python train.py --n_layer=8 --d_model=768 --n_head=12 --n_kv_head=12 --head_dim=64 --d_mlp=2304 --vocab_size=27522 --activation="geglu" --norm="rmsnorm" --norm_place="peri" --norm_eps=1e-05 --positions="rope" --rope_base=10000.0 --rope_fraction=1.0 --qk_norm=true --attn_scale=0.131 --bias="none" --tie_embeddings=true --parallel_block=false --extras=["capped logits"] --init="normal" --init_std_qkv=0.0115 --init_std_o=0.00288 --init_std_up=0.0115 --init_std_down=0.00166 --optimizer="muon_variant" --lr=0.0013 --lr_mult_up=1.34 --beta1=0.95 --lr_head=0.00456 --grad_clip=2.0 --warmup_steps=86 --schedule="cos" --final_lr_fraction=0.1 --batch_tokens=[131072, 262144, 524288] --seq_len=512 --doc_mask=true --train_tokens=1932000000 --steps=6616 --dataset="wikipedia_en"
Each number is 500 + 50 x the weight over its row's rms, rounded and kept within 0 to 999. Layers, rows and columns count from 0. Numbers have three digits each. The size before them is the row's rms in percent of the matrix's.

# layer 4 MLP up, 2304x768, rms 0.0981, rows 906-939, columns 320-383
098:515484590471451513471557546529419483593574466562490446532489519489402494547530578516455464536456426410527505535545584517496497458465438482533463442445550459441453497545524462483479495553529471
091:441448565410485591387533505486512460457604502514506473400556478546490494554495514517521509482467457521498442532581551535529492538554525546541450456482486520438547546535469512559524562440581509
097:452552439391488432533449456447536434521516593420446525460638491452507490595527445512592389491618501529530571534533445440472585461422506466486536423531562566453481530477571449451490513480493520
098:423521486521541548500560566491479603491472534472516513542497413488532503557507573563571509500536505514462463498494539511605521467524492513531498537523524525543536532474563491438496504517559512
098:452373430491450556548531515547510499567482567522467524469475458457436532516511475488515563445510532527448575598514491543573482533500498530450510491455541542410480517552480494521432438562508530
094:438507499465497524500488536481520412571450485567488486503463532552526446527518450524484492533540592459575574411464573463492553507491536477515511495491550532403529440492446463521551571441531452
094:600510592588442490490508402530546520411460518569489456491532536522594455501509462456583438518460558469557528551448574499512491458543509451509512529420601595558439469505490618383565535503491519
099:605531546449513501430479398531548440558551485487533468550515444479502539541571495401561534421472517532477491508536472484454571560611506524529492527417409513540604461513459461407500436511527532
095:403462508587453492518393506552530443458458589456505494485493464580527532562505408412419518543522477515552490642458504524448450576597497568471438478472545507397616559531538489538540442436506556
100:465441423434457444524581534534564503434558484551461558478502528474547473569520494598563521495440455601410509528528544459439481445556528537544526461506504492441508406457451507496541537475546538
094:519404467445400442521480383499550569462480500531476592492518563478534517485550569483564505411524553488430518516539540388481466548516483521502425497455472483475435517531543505489558452535451540
102:525630533576443482467490504497465504487494571417572457495535563457516565523466490538404557432489531477532502535565480521474583524489424581484558608371607466539444534496412639468490527448631513
094:499518498514527519535572464434491492559500439495503511536439455551517553468448435428476428464503550428457499444506458589403509520508462455447485491562507484551503458451474439522616495508566609
112:530585466554470461445472550462463534554405442488505547500493533555460460473530542585638575418472609429554512470577547513461586562547497471503484462536525536492527443399474445507516462512562531
096:476559528551551519523476461496575574535539522469581504491499514533532503462538537528500550516480577600458527542498385457511543423488464509493593572465528529490478446484491514472515465599421527
091:479533375519429574470539452499494516533542482442534503536531503440511570542549527497474529491446473552456487532476583490476539443476505484416572510570501459516486542604582478402507566483536583
096:488483556480494552444599526498476485419486379462467566561403539462422562619491514524485575513527522501455555484526437373409461599505453504437482557536452558580570503485487471471471476527513526
092:546503427493537519433458529471539523526506554573391532513506576473444579488504441397575547304453486619482556460450578474506474541453623557503471488503465556541388555437499469488587452522543543
104:511542543481565488537530526579521542516500434529513474514466552475475469477514566467472579540473539500418502485484415436490528461514491480447547539480480510478537538564473475495460458463508467
134:512596426535538477424502362533478490500524434570480542493490450590525529464444513467524435493463507379516492561523525548531531515504486461457494485413559490463521562521522520581505572442457400
096:460419556441499534516483562458492522456550519439601453498456492542467469502395490573487433526481518477402370477539438518463466444489471537553500618526500503458468472499505507527473501466541441
110:381567495442533444524505561457511462477440454528581440453450426483428539532494523483523494393488532453473432466476517499507584494471522545487522442533488456485401540506551492618522514544623426
094:469456490504551532445440494511484460477411447508518404571515514493459525485458475394517471526495539678523474492563493442533504407466485561428579405519452518554550497460438456439473601434489430
097:489506552505523456512463456455398541477536470505525435417424493531488483493498464590513472495508407487520565512505472441523590450557580490552506473488399629626511466527452565582456511462545455
141:579489479441500524496460458515526533487528414552503486476552527513511499544476570521442491553480540475526500470504535536481428496582509499557527496516490481608488541522461492526500547499421458
090:478507541502520505496465532474554480509550442473564492538450541459511495510557519561413551577529514512487510487541555625418475605464545494472595479502421436510483360508527538443452484496469533
103:596418500548482472514501509510503528571588501435442405392533575447442461487494583503493494520469426415429452507388438425513517402469467599512520425445572466460540473493434543412489458473482434
107:503542549535476495512511466482531500495529497566452619476641339516530449509416571471453498507393480500484571579446522555506487462520445528521491573615552568518457526524451446501483501536449554
098:559407536440469565460543493544510543510370463494541514498552536627472434433458500531489519510486475498554615547510500497515477566495474473464496473617486445453497543598459511529508542547511560
093:498458551514389510535568396488525499497515518463500479485481427498533509512468458405482572556483471582580507419576532466483446432539470599558495568520574536531477568556547523510542493467460492
096:508521498467471464489460473463525474461543506520421568559524459543446493442478476480533466549485625523485556611475588492505547523424558494446568579429517505547511513489504560533512374480594442
096:503577493484497487460524507562508434537426476516575501549453538420406451487523460475516465502490394496560462543510490554533535460532486580386479496435516478430560504499553503514534494498506529
108:419520428536496415511596517487497571456571626524574441510401546484541469516477488462404555565474559474531468517502532482541490552451528533458589539423401521458499513489539469422593525490537494
095:471520480540480529447549358489546500449508485555454499500468494503522529468524513573497561450442559567547519509418484460520527497418467426472508474563511551493579516548429493482506483462524427
# layer 4 MLP down (transposed), 2304x768, rms 0.0701, rows 906-938, columns 320-383
100:539528453538464483450529442475582614486546462464491495506457494516510529411532480543543562580526539518422572462641381473476513572481570495450615519581427440428564504425619588516479508543486559
093:507544498550547469556521509510460472570500491548460527537482507614528541501418526536468390477485531504459485500522528490477504518523528531484486499514544434459410447502558556450454504511426517
097:557430557501569543520520574487488546533481354499448498488389516467561499401471535460450598477461532477445484416461514489526544469429486429467490577478502499532520553467424511499494458429471453
098:558498519487445534493504489470577503478501548464479477474532565584474491420549451428441505498504483556468466569488477526401459453539575502402462470477489455452483442496504484532453625534489466
097:588525523557441505574480435529557440485548404416590555476458492467546481507494530499536463548592494575529432474535540331482496587508480497471480451554445548522556503482547510513513507389557457
100:500545476505531533410511509445476544486488580460501456519474503595386452529496481468463579490495540533375528486457415482474557525506557447495511453523494439540493464537441488539462486570517604
099:440465525525509469505502475527540462522548501532464545537534507431534431558524523591422550500538496529462445528497448476443602450481504487584447563479441449543569512481450481549530544478473495
106:379514441579451505505478534455522505490504490519481444498515485461401540576531550480480454437625523429495506618462469466533442465475430527416544493439490499453542544400512598508563510512506549
093:595436549466469464477502517486433523470501455559505479494496461513445492540528581552573534429448533467492459406459460471572528485502474456526550581511504510560426482537494516483459491576404517
102:510450504481573474446533529496513463537543516564518485511407460469499493480416519441612492483511484553438548465519422480554553462476419465527487486471508610488417461500502512486525477458504452
092:461532439557597535569499522466416551548522512507553440532535365409481518505453475504531487492476441493560481436483485531514466435450417462486604416571478506529527448501457475399534633517635474
099:451566539421391517496660530527470579494481581501500437477407467413544520489412547514529516500465474527513478564482585466484475519483472495517470504570540534496505516559475466487438498543460527
092:478429549454439535502486506515560475548457558570462476513588508542497485463562469517562532456480442516445478581480521359478514506533518542445557527546471458468499580537576501499443462530494401
104:613428543418457501547536482540554477611489507539436522476387586470475488490539560438544499429387506503500509503509506545570514529442518492445453540441513527440464457439481558513501443490479632
097:520492406458548481552534516451485468430486435511361537481464512525556538538569467422504527497499415490480488450531513546600536613420495488490450442457457501493438546544536568421449488541545534
103:616526481507531573588477501562519494567550512508481506481551610523506400455552507509473532505517476555464506484480456520546521522557491526525437578499485442563502545527456570525519443429454489
102:542504522428431516513474500429473404490490524453518416441553526424480524589529494548454532554529515460598558458506589509459476535534546517410472565557564507487444501521482568469516567495562479
094:452478531516547503543474542482487468419459424403520536434499408474555525550435467596490451570544440409473528519516438473540565512528385511441480428485533432564515508510501438432473522440408424
103:619533603531546543501405489588515551505435560446479439514440510452534506573491502472532548435573498556490482450431491464524516446487378517449478591431550540440467515484491556484476485437507414
118:529510470492584417549500494564493536532446431510458573482525492546478412504309558516457472494450555441464417493540515548546570563531401432475445472466483479591421571477579463548461606417524432
095:595497498428380509548500550485546520490520489437531537503579530554515533426460475577503482525520415474501458519524495522632539506469559565471495453506505434431561439361551452524546490449454468
110:465480613480479443533546577464550453495482368548513546493395490457600465512572527457556576467436492555510464448517502542520527523518427565492511456535490433454523539471469473512513470544555512
092:480547553415392493601582535500504499576554498474549503457502545502491408510461558544483543542472486488481518544452486534496499522442501498504488537484528544411487488486529494638515504579431437
102:547615468478465590568386560467522474487459506518601391454552557580464566468525436494504390454408516574506413418448545474477463604498617502598370518498475503522483520485509550458418514498470525
114:531547478462496596478483446444527515444585468517477487483541501478571551575497553579419483578501596492438517555497538550488438518604476540560568405536525543585512501483532484473498517485455439
095:514530607531546472517556540548430480481521440525487538462473494555614422478483545604527383524477422474510494558417498374507528400499468479431498550541536438469497491474470531490614513564608480
100:458445561389577456540497515524551458528535557578492492566472498560558448447623552500539418556468481566452454484566592460570564446540533423487479522525509453490525479530451480504502451532578484
106:469581538527471510504516529592487522447496522495460488507517426499539425527535528509480532513395464563469534570480503574520521421362578496500435488503376587405507498459480480504511490488526435
100:488462511519484477500501563506461541474547581499503510478417523470456520609518498484513532543468534501524473420484546525482645527459486513486463504474425444508487435482474543492511406492505482
098:478560499534566475507475491431447480495491513582464554461331550486533428511487525574466562500550371466556568492415420522440523504521487448442547393429477483486507460403491517538430590484520480
098:524459448517497554500608507560622547659437516467576469473538554476492506534551538520489562538484404561436527430519493446555436482600435537497449485602512482513477481486522555424449551532477529
101:576482548471455449572453410405468524458476434614429510427543521585430469533561565537396497564435500451425452476587476476453550436496566520524494560534465496603426550593579505541424461506484467
103:455509466493511571528523553508526572472469447582502440528473503503541441553463531464489559524487481453530477497545471545548600516513557433513525502378418542536542460462478462453506488480628529
# layer 4 MLP gate, 2304x768, rms 0.0919, rows 907-939, columns 320-383
091:430491531586511475615537534485550515557599528518569530539501512549402488490505402485497499490517491523436378487517491400520487487489548561425411558459452560376469434553597579551524475538531478
097:527599461421536509473478574555540413499497479462599436469449488574560408499534600491478411516517527484519462572427522551465532536603593492580543475437623540455501492540458500552510592578499565
095:533480495473498496430540577494448546517495506485544572511524512506484474464577622460478547452473464385448462456524499480440597451520477500446419443557550474544473476476423528486481560415408475
096:492526501524595562515511535563493454518499488571416448436463556496487406491617445510439514414470486506436460466534433487496523441620437465565474500491588481503523574523460454514408449530506532
100:502451469520439390492426554511530532471492520490552494517542528542573520559442510523432351527523538496558467466468575538579532428438429530499523533506475520465593488481468517418447500385509465
101:550520522535573533561523495534424591554526482475532516518522525474521461552459424528542514455388508497552543472493497529449408514336498496449534466512478487465481508524491561473458404474518479
095:501456528532544419547530508434625585533548519430485572614465474465526488544464522644554417571504549538491603490574524512526604466513431470554512511436454537452476477473501454555571506472539527
096:443540495526431523501541538460438546500505440566562513501461479504396537435377501471504542542395555462480444456396464492477559494440468452506571538483478428533545477548544538549383481586487477
100:476476506539518436491482454565480496567441470437416515511441503546477635497435399510576508488528449550462441448501395485495566435446478540496438502517587546543507516521490531493445463532396533
096:521463534478447471472480477552478529445495471463478569471582517414605460493486547501571539519586493474507506481408521503529529422568527597525491491400483538496444458470472474549512425459490511
102:519485543509477459549463492558438525481503510419523529495528484575517498491543437566501476524511512469526508452446524521417468506486488473538589612544446508432531526585447443546453529632512494
092:628565445535576540578559576550519488472593543452553535536479608424486494537382511477492409433446459558567383501519493567469426496468579387451518504494629484498444407428444502512532564504524537
101:508543484539517549483503562472546511494486429460416532537575486503584533529521568437495414499453519553535459464452481629469449575493567564490460590484507525473521490443507542496565423558593507
097:538584474517470527487526485526586469487482610575490497437489438403458510575573560467559436505426497503464495464515436542449543473453470464462449458495502420496503446478557557474534518516497600
081:536504560530496428549440476468471465486387492541477423486629475479500475466491467526475477502503590556498510506422497465361471443532499509437411502412494563506483425565556491551447522533484527
099:542378506473505526490461413412498505472479548468528511476499442413412499519542541507433472572506521438607604434574586484524496498525452451497486510539538458496522552616551602492550507523484416
098:488443557545503563552491568464365490429486400350410549477472455473489489622525463609471424560458489454565518462518471532541531562497418547483423525501488539504532474509509452520410479445463411
098:345550451521439492579555467407558419552543442484460471510564496454442522476547508614568561487422485510491527496495460546529435560483503460516464466540527481518512503479450469571490464525490458
107:486499448510443521426455427476545484557538513499470495446432479539564565498584522493537515480572586468504488483548491513497446515600398491550527541522449506370402489494432556451428564490522474
096:570426415544500483518559469539573495520570532489528481477540568526481533415490504506502501501578508588470470456562532535456545508515466508616445569484482536524477516545536512541501509432530435
098:487496567577529486496554555508463454407471592470447551491519575500418492430501514549484525439467566467555520450549545454462463491510469520442511580551572517444542444466501476507469529411412540
089:587521548555515546516464478412470582572481474534536518412450440424479445573562495507468455584463479540463636511509494455480473483492538534472509506533390444557448532580453554518523531439555375
105:501431500430403429502521491511468577484528473506534580489449489491522408516477512512420446564576425517538567553519460505566565493469409512434576498482570504499570443541563467473569504493513525
072:502514569533472480535540601622432606519514548448484522411425493473411564482545520484431551479436558455544461583540606578515535447568472573505589537510500574432432516511531506454576477527560482
097:483444465449491596490538471506608442508518564470543518633474516491445619582484476473508580420592551485490488464601534566426485535578549424536439551407435510531520539529500532573445502534483466
105:515562473507552500450620538546656499482441466530425476500513490527503490491599489459622406519481488444557369496476565530566476618434530566552504472426508476577477502506432484514521483534589479
102:462582490468553445519479571326492464512502419518527476553522439503483479439496432611505421379560467497521482520465545444449583467478508509496536487440480477590545474583438516511409634447430486
100:475517559530446525511524349497496519534459522411558521408513499538403508456533477514511511520545607523538406579419470493510441506474518496444523553446440488527440454510583573476409557539570368
097:515504511481559397523453506547485504555570443622499536551349516433478476412466590556582467455630442519510477492397489488510566536485537519488509426500535493515526432492446496502451580525478584
097:482439596479421504507448431481471542501515510520481430411480470395501444563545471450522507509425478458511455440452524532520531422555462427541512557449471530476469549508495501508427549493497451
102:468516550520487541528489571593520493503514547527476450514473474386494470492404474526573505480490509438563430495434523499501596552499457437560578425539478532431523491478473484499493574478602445
102:385466513576509501523513388555419535484454505498552427480534513405513497495517394535462496498480595528425408429480508511552418516515528522452545587489553474592504483495460437458502470500497506
099:521549508580507537552512563509587502488446424390479515484379544525546404547477500433562569502453472535571478493489390522494468545565489536486455451557492613530461532442482450438456444476524466